Weights of a small GPT-style language model, trained from scratch on English Wikipedia: 13 layers, learned residual scales.
Each number is 128 + 32 x the weight over its row's rms, rounded and kept within 0 to 255. Layers, rows and columns count from 0. Numbers have three digits each. The size before them is the row's rms in percent of the matrix's.

# o: layer 6 attention output (transposed), 192x192, rms 0.0968, rows 180-191, columns 0-191
# v: layer 6 attention value, 192x192, rms 0.0693, rows 181-191, columns 0-191
# gate: layer 6 MLP gate, 512x192, rms 0.0962, rows 0-3, columns 0-191
# up: layer 6 MLP up, 512x192, rms 0.0979, rows 0-2, columns 0-191
# down: layer 6 MLP down (transposed), 512x192, rms 0.095, rows 0-2, columns 0-191
o180 095:119127144126105125125140163122134093135082104122140137102151074117166149215106141106162167100160126120152124120110190155126162179100092216194145099154147149139167141124118165083119141140118130148135134107128189146136115091130141072101068131148133083126186104132133123127116114081121140109200170123114101112118196217129095081145122131163145143124106144132120072028159116198123198149198117113085137120124137160098108143109141155145091150137155147149152142098145063133149143157163159153139134108128138126132159071087106205132169045159085077161170080150093134166118166140156112139
v181 084:140181120136109077069062138132118087201104157144135087148121158132068103155111150148109132077120091134125103102166196119086141102169130130152118149176071168100143146094080128113109176120112149151166084073148118173137129126164140126078131093108071085088112131162140184127118120163064113128101103095107150171094129112113066064178122144185152151141152137133129111138144122162119164117173136121110174101099097107225142152116115095099131208165113134091086100103121062167165144155138153107122094142133161167152166134189142154186132108128132157149132158140095133055123121048166118119
o181 087:088219111166143133102062090212160121208108099080108109106137199149118124142140173177162119078160087107160126143151123141119140145119152117118142088124098112150160140193109120123122136097111131095188114123198107145106106120138125125121115075103093094075105149075120108174156156116146151199132125109102148187147145125176166145163190111176133182101161163114142146113130081106141145104130126172160164093184095145109126203129167124152095170160111067131125142122157099117109146129122121048135206118174136144146164133101149164137184143131144063153166124118172153155121164153111099106
v182 082:114084126192111093164127118121127147153078093021156146104132104117116101139091055155148114091144123165139136078126113117080153152103109084143104143139145188116114086094158145101157144130146090103122134130108115122118106124113117132132143187143085133157157072086138117156160180086107114122149176134161119181106061120131167156116100123083073176115139095041093157082130130116118092176147123125072180133105122115140072115101159103177157132099163087122165092135141126092070090130123071116094115169115188168140141060147149146128164125203084098091132134084086035116094157135125126097
o182 083:178168063111145098145171111126104114119142127161121131183105161070156047109126115138107120139059116117116095146141108175130162147110151046135173105126128127164110153181161095147140148154195140089082178164105109109129118162119094121107126148068117137115129142124175104087117149133130136127052129132163155169122080152155127135120103155137101076140118135120185094153171177043135146039111123101132129136129169148111150042148110094088146134110119069091105118136115130132203142113203075138142113121103091110092111152171148096153120235124152099105146175134187110125130113156122101136
v183 089:154122130132113099183151058137056130196111137092132129075178105106116132154114065185127156093164087074117099143143141127110160145120106112154074110155113113115140109081144161120191130109098150111122122136073135132132089118127149094115148094091128098143146116111168153145158140067124086097081078157088059151067045125131117068176069167159110077132141110121173149189145152170155135104159125106039101148115112124126130153133116077169166149134132154141151089112125099109130097122126127211112101158112150142152135067154151153110061085181126150112117187122089168110164109134188109152
o183 092:164139150100145121163111097126096150110179086101126111183101156140143129176143124127103122094136183101100093112156081158081101146117162079123085104089092107174130159212094114165151120182076086078146169108114074124127061130140134220142129092101101104109094170151153092180122138083181165234070100133108136123132158126137147138164112088121076094068130144136131155146138089121124170104142097183118167195128183147110151105139133109110086118155102117138169127097175139079147132100150047086122150115113074170120137150152182144128132164149147163117139096140153137131115180151155153093
v184 106:156144095126119088132118141094130127191092132028092117114087128092076106158128096142157094113140077135146165128160126097098135110122122112163169183112057184116133086069132138081118135144227188110175076141131158116137137077111136084150113118121129124100116126080156098172087194066139136129129101095156126160087090154115107101102083134153108116120131142153087117123125169124171099155162163052061148184141145088170149105086150099164204166123188119120124122167139144112124113131103069104110134112148132145090160062119123070164148137146067170116132158148069112121105146116151150139
o184 103:178176110104161123152184134149149133187163110094140150125109156092113031124147125100133103107113089132098138144112079141140165130119142115144154111127146083132122098195112182101123179144108089106147153096124081101101063143165138115092129134135111142063158147145166078118073123124156138163148112085129147165143080162172145113131108116152074127107064174111162176094127146075132196115191085137152190138145162158054170115101159173068080170137137108056166174151139140085131132143192099090081134066141099111110163104149134102185157167130099055138135146119151122145160137125112137114
v185 084:096099131123161164170186191082141110125162078075112198140148155118115097130157034096182136204129112151182166147079059157088101176103112122132160097133145101144145108115140138073115143113136111089134112121091155096100124197102110140170105185174143130130123140104196052145143118061188151111186142120147141124134112181131132116067157112107116141107109166135078142127111139056155160169109098122133146144097159161052096120125180155156126112071154090172131157176136139134109100097136080123142111111117118153094150115069093137122162130130114099130132078121160120150099156165095152170
o185 088:226094165070150126188242154028100172117129165146159153157107133121120105155117104087129095143118135175131103153100156094126118071102127163132166183148150108130066113090145151105144153157128159173074134164094138092128121160099116057145121131128127126152139127101133135076099125109143127047142138133161145091112105132106100096111120127124121026196098165130120094135130186122125128137161130117113168159116138105161127087117139152115172106076123107093118118183109131171155152112122150204106091150103132110111098109174100088111131175120096127074155170127138165102183117097096127178
v186 108:136134134132139163090155132181163134147163131143139135162104127175128086088103176140132214143095153128137159095136146097132168168147144133088096082091104081112109127131094088186085111118161097139084127092126085113152179126181199172104081128124071088098144118183095126138134146158143144153153135134087133174152057173138121169149127173127126116179106117158081144107116128100030147148142176134171120146218145123163157187134120146108132129191108139105106077114135139099141111105170122045130145069061152135106145173140132172195060116144128153127101145124122072126092113121104079134
o186 111:080139097150191155097156111146159117107112079186099146098150147106153141147087183103121180095103138115160113152118071163145124118170105171196186040097113168123141117038093084140129100136183103114135114131099180079174145156144168160124117139100078091172126096062159140108157140105121083105178177166143116157119165114137146136113149131185190111144138120114127082127171114162169170142149195146044061072129079146119169125154136139105122117139140051149151114147126141121121155157134158121162165152141124118103119115082174158175136115121096123126103159098098126127087086115109066135
v187 090:145176132140113125113086129143164131131135167114104136153105137080124167144077165133146098084116041073130141118132138102097102147094127120121137123141154192107131068100175123202129145170168170138114153189139120174112108035155124137106099135135096141102126109212110175145091158104103099160180096065114168102113109122141133132152063134110132189170136161097154129095117114122142108143132120098096193102187162042199139088124167088155200125124139090144111108164097123101169125156181154118104074110169175098066135088129161090192094137113146116128126118133166082140137151125144123106
o187 090:089168132170155124105087136176150162121116067117081167146142148078117068084135140163143162160117140116047160175166091133174137142117132081148175080129107111131138141193153151085132170043105124088120114133133124147110124117207137152152149150143123143072176150130156153130077177183120128115181166091134111163126056163183135176104151073133131165134133115098178165166131125065171111073191111122155106133137111130105161092133134140113117122132145103071143139115130161085098127132169110055136138075127091139133105130124096123129163194190068146130152196121138149172170153155134112148
v188 095:156113106114130145148158173107092106201088143099102157095079129053108107166129068093136071132106108160099166202160101136163107130145092142134181119169145125107150177092060168077128157133160162108173096156096141145138146164124114114148134141146165107099118146067179082129084071075167160137115096159139121111124161133133156091092119082116172133126159126202125114184153153101197164115133131084090137187070155103141126107125128109139180188095129142131110152103083095135129131104122095196133110139126093159108143131190144169066176135153104168148120117145120166139144128167089139216
o188 094:195095123052094151159190123119115137208148143076158154182060127114125107167135133108151105159141116128113076111128145102141137126129187124122123125182139081128103109190100180132158164160094118145144151120130076106094033135100127087121127087201110072120138129116150120102073108121197165152177082126103116062132134127154104061107131132134114182147097158145138186103100158128131162176157148155130184167123147094160107162102150156111125167150082156063161113158217107097131125157138116125089138163138151127169161081144167128094168116118132105108123120144121154190123111155073140127
v189 092:158114121120136173164189158104164147115133058125120124153116135099084160129141081103233108126089167104121176154160094136076162135101157135117158111113102101155132124133126144083128118180210181096137132125118187018136121152073076114190114177164182116104121109055139144170142125094161146166170102102117154128096036152128144128084138173115150125139134112088099137114150133104127151168152176109122103158125129110113159088114136158166159111091114108138115135166094183120053125120142064095131166111130129120043126140095103112137144153097062174128147142156117140129121119128096149180
o189 096:212080131038107133146235177046154168115151113118175175099117150064091124120135121091133135058127092165088133134120147090165151105118105206126131094115128134117149056132124140146156137165144076089126133100112130095100089114127157114121116167159132134109160117154135134077096116101138104108201119093156157158145130113125143145127140156116062089174058118134171134104114156136102138129175117137097119142154140096108150143151101180098104149089138184071159146146157152098118109101131168125097117090082070086098118116146145128157127170139089095125122171147120101088165066039112139114
v190 102:132082090129137143108203158163138092199169088151115153096116112130128125179138143128100172135140144137130158119188133128141138152093115134106107088101119155126123136160066118151124139144126072084221090116105063104121150170125164166082138134101147094144165143157120118095145073123132100121093095142068086179095114154144109072139083174182143163135166151173120125131075122118119105102188149142135180102124150130183145143139120106117181126110115158085109138078093078158101088127155165138089130158189182141134113199163123214108157052113124138130113203070109096087107134078136106150
o190 104:133128071114176134157143094111145162207142059080146126124070177149119185125102135107139114142122171099129095137125133135141164103096172145161112151041099128072151158109126134167151115156148141099155094118184143101116138116122143157149140104109096053159089157106189115084167147105169145156110088154129152141077148141121110122124129141124141215146155180096089101162132159211172163131122194141077138121155108148110157144168122107122138082114098100085153084143151138129146145144121109074137157189143137162150135136135198126147228158141164104120135150094116164110031130158096083129
v191 097:163173118116107133132079110140140106131113104171145158086059151163140148133111165132082117137139053161104101112135125121120142121085140139146158102143126214128130118183146064178135131163098160149089140202141115172135146127169125111083112150082106104134167168207078131114129187152088136114107122138135150090165195141125142185144155123113174091109098207182096151130092145173113098096097091112128153118140122157104099118116112148058151168166137156112115117081075200129188112103076161175126115071153106076143120132099141127178125136165130139176122203087120141160159084077170136116
o191 102:111185125177117133077054152142156143125144132118133074125146144159112119093076133154116115118121161137124192154101113166148135097119160049167069144170088125079143125107149152063088148093092106171155142086139084170172114153157096149141095165141066091177168124092131101112126112121131043130087149130135109139161116105155107168118153078139145126077101183127083192134160085174119084145112102104157067068137102154120125152077127099153103141189161141111150147063165141140108100166122104106137157110189119139195163117102121110125172090109066176121092158118080136159126115184126170151
gate0 105:114147104161101113119087133162136136119094166137101122109192089117098118125189097134084144123082126205136075143143137142159114170142111090131106136104141151128134112126140129161125156106153169175031105147159105140064122179117131103104120138097088105184166095103087124161124154159049099153154131110093125123079113074167129151176144165104102069068162081076057152182111103157110053151140140106108128166124131072164078143102084104095076136177117128102093104045081116132132127142117162083096153109118137150098155146178146120196119094139057133137118169175091121149159141107125132136
up0 101:111084129150137153144099105128091072193088137101146139108127128119099105130078123148171120120120181131091121169193132139076133095108099112120112088182121080143092179125128125119124141137130134120109080171087126090150166134140159160162195094130116119137179087137122107113158140081115058125168118112110164153155124175099128097125165112125119153166172087107061153157090109155130116127197210045152186155142122132123113143061120113077109183111192107156096117120161165073126086152110072154116077176095153141154159104131185124127111109139176137076108114067133073093118093185152094166
down0 103:174104158153105112112145097107139099122102168106086166139159107053124141118127208107126156169100131104073132126215159137161101129121146222154088078141141137130129155113119113118176122127083167128124116117102119143157173142113109163179148137146127171151110081147127207113171125159139175130067186091189110152103125108137164136135141169102143146168097134121162131157188106063120088095067108132101077093146092176147117089140081139139120166060132145106102169147098156159146089153132132081153080164102114072140136131124144194087106171091136143205132113107123124101187126156090077124
gate1 097:127109093094101158136154158133153160110157094134144156123168078197123126121176120144056091139132121108096049065135181118108123109120139116153129099089078147088129177157140147150147210103107179163103113092143136182096135151112136161102124125153144102101170131048105169117076191177108103198132105092144086089155164149085138141097135157091126077109139139118117153170118126129143112127109200180155133154115143165222077132113106096112107186145090139165128151150102059103096076127113148152108123084084138152113166138085108089103098118155164166082158172105121118111108087126095112078
up1 097:123100145129135135082102132130113144154116127090069123116133095120131120094122159184149139185147160099160114077145189131146103114152172131087190129069129148118120152115169086164112061180125114123108156076148145117161074100181081121091154099146141077098162152142070133156073149105100190117129118113136073117107196182108149143094077135143151186141111159151121076140157136146191151122166118066126154108156172122146144128202141145108166098116173113142145122110135186131065132129128047129087139087128134106088105147127087131142098133176214124109080139164188084172189124159150113140
down1 099:141145154212143142084155151150156119133051166153091122078119140169160139111163173120146081137123176123102143162142153144162110172144108144065157140103131183085089054101136132174080119157103139064209102100143159117156101144137081124132127146161119181101094170135084128105120111097173127152147210091137127065132119075100101076164070079099095104175134158129205127111175146090130141139176187122117125153128107134178141150152090127156141090115123125136114126111114083160118135162124146150133065171159133106166079141091139180076109136158159170088103151131135123127065146087106106115
gate2 092:136155160142124154148147162107154145083111099194118122123146121123058149122097088119095108154116158093091144147150107216160110085151106132148162137148148117084106082149097143167235135116168050140130127154079130144146168148121070091123128147152097144111146116103104146109131144068175187082134101169159168158129055143180139156161110216110149124152172161124129096178100115114089096103131097129194125146073185099197121170150144139137151145113140142122148180146158075140161114153086122141128121093162130166097126111127113151100167123119088085098147175156136080162102055169100129094
up2 095:101112114149092094073137057138115071133145157115132064152094072133085104093151096131107141176092104109114133175129115111123079159123116123131082108178094179123100148140157061139115146135083119124104111107135111175123157121170154159134125116113113174117129067142100171143094100164138105151126145073164115146105165155158120179145121103120147147117102159122120069099165206082173083125129097138196063148079144143156122193142105134065122228193155183150115116153141152132091170116111130117164174113083116163121147107116176033157138115109133133109166158108150181147157119106077092141
down2 095:190154191115095138172191166103142205126087137101116135184127165097127116147084115138088127112146170119118099148092066122179115174074126078118093143131178100133096118070139160138179132109101132208137104172136193113112103124108127133174122069093191147117093126135190148149140084083166185163103100177160164142167171155140133158126141118105117133148147110110126119132147113157156138065152124116109149165098100151094127076124123115147068073114101116125131128129132129137074088104166180168169163186139107105114114059130147092159076119165111150100123110093108138146134072059111177173
gate3 101:133137082162073100107116145157100088149103119156128163079186137107144083154152138099074143077146145107141121147148114108134125105125129098189170168097125128111121116106047105070141210168123161162141183081092140093094116087116072124161098163131210133136166103150088094099100151142213114097094103155125108118102100137158066122148059109077057171056090106111155112126082149098152073143081125176073135156119090080175131161161122081119151081162136158147140134134149128148104099143071079117131109119164152107063143118111094080083125137093151114156129120124129119151145106152106135129